config.yaml
n_layer: 10
d_model: 96
n_head: 3
n_kv_head: 3
head_dim: 32
d_mlp: 320
vocab_size: 516
activation: "swiglu"
norm: "rmsnorm"
norm_place: "pre"
norm_eps: 1e-05
positions: "rope"
rope_base: 78800.0
rope_fraction: 1.0
qk_norm: false
attn_scale: 0.177
bias: "none"
tie_embeddings: false
parallel_block: false
init: "trunc"
init_std_qkv: 0.0379
init_std_o: 0.00848
init_std_up: 0.0379
init_std_down: 0.00464
optimizer: "adamw"
lr: 0.00227
beta1: 0.95
beta2: 0.99
weight_decay: 0.11
lr_head: 0.00984
grad_clip: 0.5
warmup_steps: 408
schedule: "wsd"
decay_fraction: 0.306
decay_shape: "pow"
final_lr_fraction: 0.1
batch_tokens: 16384
seq_len: 256
doc_mask: true
z_loss: 1e-05
train_tokens: 112600000
steps: 6873
dataset: "wikipedia_en"
Each number is 200 + 40 x the weight over its row's rms, rounded and kept within 0 to 999. Layers, rows and columns count from 0. The size before them is the row's rms in percent of the matrix's.

# layer 5 attention query, 96x96, rms 0.107, rows 0-95, columns 48-95
176,187,236,160,227,174,247,259,185,177,209,184,148,195,248,269,217,205,184,172,229,195,169,145,263,214,253,165,156,274,195,238,171,298,245,168,203,217,195,242,243,190,267,156,268,265,219,125,187
088,211,249,270,262,171,129,156,167,169,331,202,263,258,134,224,180,240,193,150,180,165,246,227,200,176,165,227,198,212,237,162,221,221,176,170,206,207,188,191,149,238,144,219,248,167,245,245,242
072,226,224,262,156,253,228,170,183,229,200,176,212,93,297,291,238,182,214,269,152,201,236,124,208,233,195,167,173,252,136,268,212,159,203,202,223,208,156,212,223,195,247,157,247,210,240,195,200
082,142,190,143,189,201,287,196,139,136,164,232,181,159,245,233,268,201,204,298,144,145,246,192,189,234,203,196,177,209,176,162,210,150,220,216,225,187,199,152,202,196,245,144,191,134,157,158,144
091,186,235,223,193,194,177,177,176,189,271,236,224,229,203,114,285,280,215,207,189,156,138,170,224,164,278,287,170,199,145,230,215,176,218,225,251,127,232,221,206,192,229,140,245,227,216,181,145
064,170,289,208,211,201,210,247,232,120,192,231,215,283,194,266,200,176,261,191,167,222,165,184,158,216,233,114,151,195,228,196,208,267,260,207,272,239,229,243,280,207,155,156,174,226,208,198,170
147,196,205,178,193,187,216,261,196,189,162,193,155,185,277,263,224,207,158,164,190,232,168,151,225,256,256,126,186,240,184,230,145,264,230,215,239,175,192,235,278,182,272,166,236,249,191,166,162
095,166,261,164,248,277,184,208,254,220,168,239,249,186,202,192,226,174,181,176,256,156,165,192,270,243,155,233,157,216,177,232,189,218,185,198,161,239,144,285,208,182,160,211,126,256,251,166,255
094,210,153,266,211,160,188,172,276,198,164,254,249,272,166,199,274,197,177,200,161,219,154,276,176,197,142,221,210,142,257,224,172,211,154,194,290,244,178,166,203,215,206,127,116,169,224,220,242
096,196,163,235,131,220,123,147,218,184,208,166,206,207,174,167,134,229,197,240,186,237,182,127,218,166,230,189,198,172,187,237,141,233,199,175,215,166,141,214,218,280,197,198,167,192,151,216,128
095,228,251,194,208,175,130,206,93,234,247,207,172,274,196,116,176,104,266,202,94,179,189,179,223,172,214,223,173,158,190,191,222,217,203,138,244,223,215,187,231,197,221,195,161,184,210,186,275
092,154,212,223,174,186,191,238,165,282,273,251,189,223,166,274,176,207,151,195,170,256,257,206,198,177,233,165,201,201,246,208,182,194,297,242,128,211,223,174,240,182,211,209,172,181,198,267,212
100,244,229,243,179,200,158,235,220,235,191,212,198,167,158,234,180,171,181,207,268,260,173,177,258,236,174,104,237,157,124,205,216,254,239,161,230,177,188,122,172,180,283,210,197,164,171,170,185
095,164,211,202,161,174,111,186,184,191,197,187,248,140,201,204,193,221,199,185,220,68,217,177,165,194,198,248,164,191,177,222,179,245,189,128,175,278,253,226,193,182,214,265,175,181,225,142,134
090,223,252,245,224,180,143,163,195,192,211,222,164,188,184,85,269,290,266,214,216,202,225,174,155,185,240,246,169,283,222,150,197,241,192,193,143,228,224,226,196,182,166,184,148,144,176,170,172
099,97,167,232,242,291,158,188,217,198,144,195,247,252,198,134,132,175,234,202,240,216,173,191,195,152,195,185,212,210,181,237,271,241,144,214,199,197,217,174,173,256,160,203,210,307,203,204,205
060,134,187,269,176,169,197,202,194,93,278,206,206,197,143,274,168,205,196,201,158,254,186,231,151,163,213,242,201,228,254,238,158,179,253,240,167,216,257,289,204,221,186,201,250,233,181,229,263
082,194,139,159,129,239,146,169,206,249,157,267,179,187,145,133,231,132,249,219,229,176,198,264,160,152,170,216,184,162,179,187,247,159,193,224,178,177,190,159,162,131,200,189,137,186,215,256,183
086,157,133,100,244,180,171,244,199,216,147,234,150,172,195,265,221,216,173,186,181,201,123,220,222,157,264,177,201,261,184,159,144,287,210,200,206,197,200,184,267,131,271,215,197,200,156,177,171
075,197,112,208,205,178,209,245,157,259,135,168,228,178,187,205,261,146,187,236,224,200,173,165,290,170,247,207,253,262,202,241,165,241,171,188,224,199,178,208,260,161,184,123,212,274,233,162,195
102,205,175,162,191,142,188,234,147,246,247,173,209,246,250,119,183,204,191,238,218,122,288,173,202,145,130,205,154,126,238,179,245,171,222,206,216,256,149,171,173,236,172,204,165,165,222,186,245
102,220,217,239,185,209,180,121,210,171,215,241,239,183,100,135,213,190,245,284,183,168,228,264,174,192,182,295,236,198,221,164,230,129,184,196,146,204,179,179,129,217,136,210,203,181,195,239,204
034,264,264,247,194,208,307,183,188,222,155,227,187,178,173,241,228,210,201,197,140,225,254,217,200,197,142,205,153,177,242,264,209,185,211,185,266,273,223,197,174,216,143,158,213,202,196,177,246
091,163,182,85,236,130,236,226,240,233,221,203,170,236,205,111,190,91,216,196,175,276,267,233,179,197,190,206,227,144,199,166,258,255,198,230,175,189,199,187,204,187,192,182,183,127,262,247,171
123,246,264,174,281,165,234,186,187,191,190,273,183,152,231,240,216,209,206,235,267,276,176,156,223,215,251,179,171,175,168,265,220,246,243,196,209,145,219,198,254,227,185,192,296,276,216,167,193
090,140,321,193,226,147,264,199,198,216,252,205,211,265,254,157,202,206,182,264,241,151,157,209,140,177,205,168,233,193,190,191,216,228,193,202,191,259,224,234,186,146,197,94,151,215,251,198,221
099,149,196,240,259,178,212,233,214,227,178,162,166,264,230,201,233,206,203,151,198,224,211,255,186,147,197,167,177,110,154,150,163,222,238,204,169,174,196,236,189,177,178,282,191,189,229,223,208
103,135,178,235,195,152,222,207,159,267,269,177,185,195,235,209,174,225,187,170,95,263,223,203,164,115,239,274,180,155,92,255,182,107,237,208,170,176,163,228,185,237,209,203,97,201,176,180,253
096,206,247,150,134,206,251,175,168,142,184,129,194,198,138,292,205,144,243,154,282,178,197,238,139,235,153,223,213,199,215,189,137,199,255,147,175,151,170,202,168,252,181,189,241,266,158,146,202
101,141,158,185,181,205,228,149,100,222,179,261,197,165,216,231,103,221,256,209,175,166,232,164,218,185,187,216,185,234,235,190,153,199,242,236,139,138,176,173,198,236,222,235,169,137,180,237,200
093,165,145,162,271,175,213,142,128,235,220,124,250,176,149,128,253,230,243,225,216,151,140,218,207,188,163,205,143,231,198,178,151,166,163,250,208,196,144,154,228,224,260,174,233,257,153,207,197
103,261,185,154,199,151,201,189,127,219,224,200,255,184,206,214,225,182,145,196,221,139,241,193,199,181,218,211,150,240,193,285,139,168,182,174,114,159,91,205,194,146,198,255,254,137,204,195,270
097,205,198,192,303,182,194,239,224,215,136,230,224,179,266,210,181,219,92,191,178,191,175,153,253,185,198,193,201,243,173,158,180,183,169,223,221,213,97,183,179,229,262,202,234,272,187,139,269
094,220,178,241,204,236,97,167,196,239,184,207,225,232,190,234,234,216,214,218,185,254,230,247,233,271,168,215,286,219,228,154,185,188,178,141,240,175,233,191,206,177,205,232,186,171,147,228,231
090,197,198,216,164,190,177,226,252,233,162,181,177,194,121,226,249,177,203,252,259,197,145,239,205,158,194,233,232,172,183,282,160,307,262,196,198,150,196,291,243,220,198,133,247,206,140,151,96
080,164,197,179,255,234,209,247,164,162,248,221,216,219,207,126,174,185,143,204,230,244,213,257,146,215,212,167,211,177,265,185,285,184,208,214,218,212,200,191,141,169,225,156,218,239,273,217,278
106,171,177,159,156,144,173,216,241,259,204,189,170,162,169,204,275,145,174,193,218,138,159,172,236,222,219,193,161,241,121,207,178,249,205,208,175,169,240,235,269,225,178,125,171,221,214,117,149
096,180,248,163,179,240,99,213,184,162,155,187,122,233,189,202,236,180,221,203,177,284,320,238,197,247,175,183,174,232,197,185,211,233,220,208,272,236,215,230,234,176,181,261,206,110,235,235,190
154,201,212,224,199,249,200,171,175,223,232,198,220,287,187,215,203,251,241,246,181,191,227,270,205,187,171,214,246,141,258,184,262,148,191,182,231,225,209,135,129,202,171,250,219,151,229,268,305
081,217,205,102,289,159,154,196,248,225,237,195,179,168,199,204,225,188,229,258,228,142,178,223,265,201,227,189,268,168,240,278,225,214,257,205,202,96,150,188,190,143,190,121,214,236,221,217,234
104,179,180,131,203,232,267,209,221,155,174,195,214,245,254,185,209,179,110,220,155,195,190,208,211,163,249,160,127,219,265,201,274,204,275,195,155,229,154,168,204,215,197,214,165,229,271,143,168
093,230,249,221,202,143,198,198,214,97,232,96,208,178,252,234,179,228,242,234,140,163,175,216,177,172,258,257,151,212,162,201,208,195,182,236,201,229,214,207,160,250,222,263,267,221,207,165,184
095,168,228,227,226,217,224,154,205,297,214,216,188,201,157,235,191,161,263,198,204,217,118,151,212,218,194,165,255,207,185,276,217,177,188,165,204,236,150,222,166,248,238,179,142,195,279,204,216
098,197,211,164,251,216,237,176,184,172,234,123,261,185,184,196,205,133,204,181,181,202,164,204,270,238,186,219,211,149,189,272,206,240,224,235,227,191,203,188,187,167,230,207,176,206,157,224,220
100,129,211,153,189,234,165,155,163,169,199,270,141,153,207,189,157,198,223,167,224,245,109,212,247,181,221,249,148,240,135,160,224,195,180,163,147,220,198,231,155,217,222,169,211,192,228,156,205
098,175,178,201,200,159,225,226,193,183,201,192,195,225,227,214,239,151,125,222,220,233,150,202,134,259,226,206,330,169,204,222,253,199,273,212,171,291,179,187,200,211,232,203,196,239,186,190,166
096,252,91,158,227,173,180,223,255,172,201,152,189,229,274,217,205,237,157,189,165,195,103,139,283,223,219,149,179,140,186,214,210,176,226,222,197,239,118,205,166,141,239,212,271,140,222,157,177
096,196,233,218,249,159,230,243,257,158,215,238,178,213,184,185,148,187,138,188,179,216,101,222,201,250,106,210,222,197,280,168,206,231,216,113,144,150,254,135,200,228,160,96,142,180,218,132,182
110,223,150,155,168,216,264,180,259,252,230,206,225,143,174,256,252,157,165,149,294,216,194,228,213,238,265,138,126,187,170,232,191,197,265,236,196,173,131,178,198,175,182,216,251,208,255,150,153
089,233,199,208,172,168,217,198,188,251,139,189,209,137,240,189,221,122,154,224,230,175,172,210,212,200,211,108,157,211,190,220,138,227,165,222,175,121,152,222,220,200,201,144,215,245,226,148,171
087,209,242,200,191,172,158,223,224,216,300,160,236,258,174,145,199,232,280,141,167,196,289,271,156,141,242,203,193,171,256,223,218,205,256,175,194,247,232,189,164,206,179,239,203,165,254,230,213
115,211,227,256,192,179,191,236,204,203,196,229,167,199,254,200,177,225,224,198,265,325,256,163,186,227,143,188,269,212,285,215,232,165,180,223,232,242,199,176,188,155,199,214,144,240,119,255,241
066,125,188,216,209,215,188,166,174,217,269,221,209,204,186,216,202,275,124,157,219,162,204,247,209,211,284,236,157,129,183,155,232,164,115,147,198,232,177,120,158,229,179,188,177,224,204,166,259
114,101,216,108,166,152,233,173,212,214,203,175,184,145,186,179,227,188,190,199,234,159,183,174,187,227,220,250,189,174,125,168,216,224,136,137,192,197,189,191,181,228,176,164,140,204,193,136,226
059,234,237,204,216,156,181,274,227,258,226,217,256,185,180,222,305,159,291,213,165,168,192,166,227,238,166,181,253,241,157,279,134,257,240,220,223,191,234,250,268,180,198,222,211,172,148,224,131
108,164,219,328,196,224,193,231,180,155,257,206,258,211,156,185,246,190,228,163,204,171,206,223,205,184,100,250,319,230,188,190,165,240,175,148,183,213,246,201,194,229,146,222,162,179,121,267,205
101,158,240,289,155,166,171,227,229,161,155,114,218,139,219,165,199,149,224,158,157,177,196,171,214,207,164,160,215,132,244,172,203,233,183,161,199,211,133,216,225,198,194,205,217,204,159,207,157
101,168,174,213,198,171,188,273,214,224,222,213,195,253,231,200,225,131,214,140,141,168,204,233,187,199,229,238,196,221,158,165,211,208,141,185,176,136,273,161,200,143,240,218,181,224,196,244,208
097,211,151,281,228,210,246,206,194,149,221,118,205,204,241,235,149,247,141,172,161,220,252,156,153,182,257,197,287,290,203,256,195,205,238,255,223,155,187,229,169,217,184,165,232,201,185,171,148
105,188,146,195,198,209,188,217,179,183,245,161,200,181,201,206,207,129,190,124,144,236,269,174,234,278,193,212,220,184,205,189,250,242,304,173,198,200,254,186,240,224,170,137,158,216,241,242,231
095,203,219,128,170,174,171,227,203,234,225,259,243,150,121,140,178,165,181,259,233,171,142,156,214,156,263,243,285,179,225,270,193,221,238,233,215,160,189,232,175,107,245,232,191,196,185,93,232
108,168,186,251,241,239,201,208,123,253,173,243,237,222,205,239,186,192,201,200,145,195,178,179,219,204,258,221,124,166,225,189,198,218,239,215,142,155,183,160,214,257,198,224,148,200,203,259,220
096,241,178,166,175,261,181,174,157,209,106,116,180,263,177,174,216,206,248,182,301,209,215,137,163,175,144,200,193,237,185,174,141,223,263,91,172,172,298,175,214,187,250,197,220,193,188,197,192
101,121,110,237,236,195,232,135,190,177,176,206,172,143,233,218,196,244,155,216,174,119,122,195,178,220,253,165,234,176,199,187,255,187,176,217,213,208,211,140,182,276,250,153,172,179,170,235,204
106,241,171,253,219,230,172,198,174,210,248,246,176,226,164,143,129,141,235,205,164,234,275,202,179,225,181,177,215,116,185,194,213,236,192,175,203,178,263,182,199,262,211,245,200,165,213,295,197
114,219,206,225,158,255,251,192,252,220,221,164,234,262,162,207,176,168,201,204,182,215,318,221,136,198,185,245,166,135,268,193,283,162,178,182,202,197,218,177,184,217,182,234,191,151,249,243,253
097,257,221,203,154,191,168,231,166,192,146,141,170,160,242,219,162,168,246,229,249,206,184,174,116,266,181,168,251,183,227,238,221,156,219,182,242,296,212,167,214,231,190,159,130,253,208,263,211
101,227,208,202,154,219,244,161,210,173,239,176,245,216,207,133,109,175,172,194,217,194,257,196,145,144,185,272,198,168,294,215,222,139,169,197,197,234,166,171,177,179,147,274,246,174,243,244,237
078,131,210,258,212,203,243,199,235,242,225,185,253,174,199,172,214,222,232,186,278,196,248,211,164,102,203,176,185,202,170,220,204,151,190,186,270,164,236,140,193,157,118,199,143,236,260,145,283
084,188,223,213,257,216,198,251,157,122,200,285,192,259,190,106,186,244,194,187,193,223,153,135,184,215,195,222,252,219,145,166,188,287,232,203,231,260,247,235,205,185,239,207,184,207,236,229,159
051,171,297,161,212,212,204,128,172,157,198,147,231,237,234,150,127,260,184,273,211,192,227,238,189,162,244,260,178,183,189,174,283,153,198,226,227,234,181,182,178,287,175,214,182,280,205,257,300
099,264,218,169,216,152,222,201,177,202,191,208,195,189,221,201,206,145,128,212,192,238,229,166,168,213,289,144,207,173,156,242,252,130,162,229,203,205,255,226,255,160,221,290,235,203,152,227,230
114,210,165,159,247,155,200,155,284,226,191,124,205,177,177,205,209,243,202,218,198,217,183,237,144,174,188,154,198,143,240,187,169,227,208,234,135,177,248,289,175,215,256,259,270,119,222,222,173
109,189,163,269,210,203,116,269,243,179,214,141,195,204,228,214,316,150,219,253,130,227,235,140,182,224,182,226,178,194,206,208,187,218,221,203,133,217,191,191,208,190,162,131,136,142,210,232,172
118,191,268,237,163,286,176,188,238,183,127,170,227,199,227,236,216,216,310,207,250,212,209,159,256,246,188,252,188,224,174,144,239,170,285,189,237,212,251,204,186,234,191,219,213,212,178,190,139
107,188,162,213,197,180,224,224,239,138,159,185,179,188,252,125,95,203,125,211,130,133,207,162,270,131,178,193,213,214,192,208,168,236,139,144,191,219,180,206,162,187,180,127,93,237,185,208,175
105,179,254,189,182,206,243,171,237,230,177,190,187,270,201,133,131,215,129,198,274,274,200,222,191,189,263,244,163,192,197,173,217,156,157,275,166,138,239,130,200,222,264,136,154,196,211,216,186
111,215,123,114,209,197,193,172,207,183,150,198,297,199,162,195,222,186,140,118,212,220,252,205,198,170,198,197,170,153,234,197,140,146,116,255,204,215,162,203,196,216,167,168,176,209,196,216,221
111,237,294,186,198,147,170,229,288,191,241,210,248,171,166,172,223,228,226,232,251,232,186,175,206,153,150,147,297,140,239,243,208,152,207,193,267,176,277,165,224,166,110,231,182,207,191,217,115
104,207,244,207,151,211,233,193,180,179,217,233,151,237,254,146,194,241,169,251,119,266,235,159,198,235,242,156,203,149,190,236,232,243,197,235,237,211,203,216,198,151,192,225,220,188,190,207,204
093,243,219,240,181,248,147,205,197,155,186,132,233,241,211,260,191,204,216,218,170,170,166,180,155,223,166,228,202,152,258,220,263,115,201,165,280,233,265,200,171,189,175,280,200,136,233,275,220
088,229,174,254,119,178,129,238,203,181,126,219,218,226,227,225,232,174,237,280,146,203,173,203,148,212,143,174,256,168,188,183,239,170,129,192,278,161,232,166,183,217,165,261,222,159,213,213,169
100,208,170,208,202,216,150,245,215,217,154,169,165,158,219,231,254,204,239,201,216,226,121,141,281,219,200,191,220,268,136,193,147,257,181,267,130,228,181,255,239,198,278,179,214,194,153,199,194
086,183,246,245,184,273,201,173,142,233,92,152,194,191,265,158,160,208,226,139,237,248,158,99,210,204,257,253,236,292,266,179,176,209,164,216,148,219,184,202,199,169,197,287,179,165,183,181,156
105,197,253,233,187,228,187,175,206,179,175,216,209,264,172,182,205,228,215,245,167,209,295,203,123,213,170,279,214,145,276,199,289,163,149,226,255,157,212,166,173,297,170,291,212,217,238,250,190
106,170,175,216,242,173,130,191,200,191,197,233,217,178,138,156,298,217,235,262,287,186,177,217,297,155,249,204,205,194,103,195,200,261,232,221,225,165,227,216,232,138,204,248,156,240,163,233,126
168,217,199,228,157,228,214,195,187,201,213,204,213,255,178,182,152,176,213,202,205,176,300,239,171,149,169,224,220,125,228,205,291,142,161,186,221,188,225,144,155,204,158,259,213,159,245,273,225
103,265,162,177,188,160,213,280,199,205,196,157,162,213,229,232,211,120,162,209,257,178,252,172,183,263,214,76,211,149,210,277,254,135,160,208,152,229,181,157,225,155,153,177,207,212,203,191,155
104,199,135,156,214,173,199,180,199,237,259,201,183,197,181,239,229,247,171,188,256,250,271,198,242,185,211,304,232,200,217,244,218,267,167,209,187,225,115,213,218,167,137,163,221,139,196,214,234
103,217,201,227,184,220,237,215,150,204,220,168,219,169,168,232,168,235,233,237,217,169,171,257,174,234,223,224,224,146,248,252,278,182,192,151,267,227,238,233,217,250,238,157,174,248,80,197,165
099,218,168,280,264,197,193,228,124,263,171,183,130,168,248,197,168,198,202,122,156,238,180,195,193,213,201,59,256,184,173,239,226,195,227,154,174,182,278,94,179,196,186,172,197,192,146,221,224
101,171,206,263,164,180,228,228,150,164,174,142,209,234,142,170,185,193,260,149,242,162,173,118,178,183,223,203,198,211,268,146,171,208,144,227,282,121,199,235,201,291,157,207,250,206,272,220,237
108,215,212,234,226,285,132,233,216,214,203,232,210,218,121,150,223,220,241,215,225,241,241,205,160,201,217,223,234,236,299,186,141,190,158,256,285,179,225,233,243,168,219,232,279,175,169,220,206
107,242,271,149,181,195,174,259,112,129,159,164,245,279,222,144,246,205,199,178,231,119,167,219,221,251,212,176,268,210,188,220,201,223,158,194,194,244,199,160,171,185,139,199,225,188,223,235,179
092,215,235,158,213,211,253,191,183,153,179,115,170,198,119,193,182,221,179,192,204,229,275,177,317,99,251,161,222,213,216,252,223,170,205,223,194,225,227,171,213,234,199,302,238,144,205,176,156
104,157,163,146,187,147,162,229,201,233,182,216,219,247,199,193,209,178,211,199,265,190,162,174,205,187,239,164,202,162,203,248,270,270,204,223,160,83,221,218,173,196,184,215,182,236,174,183,190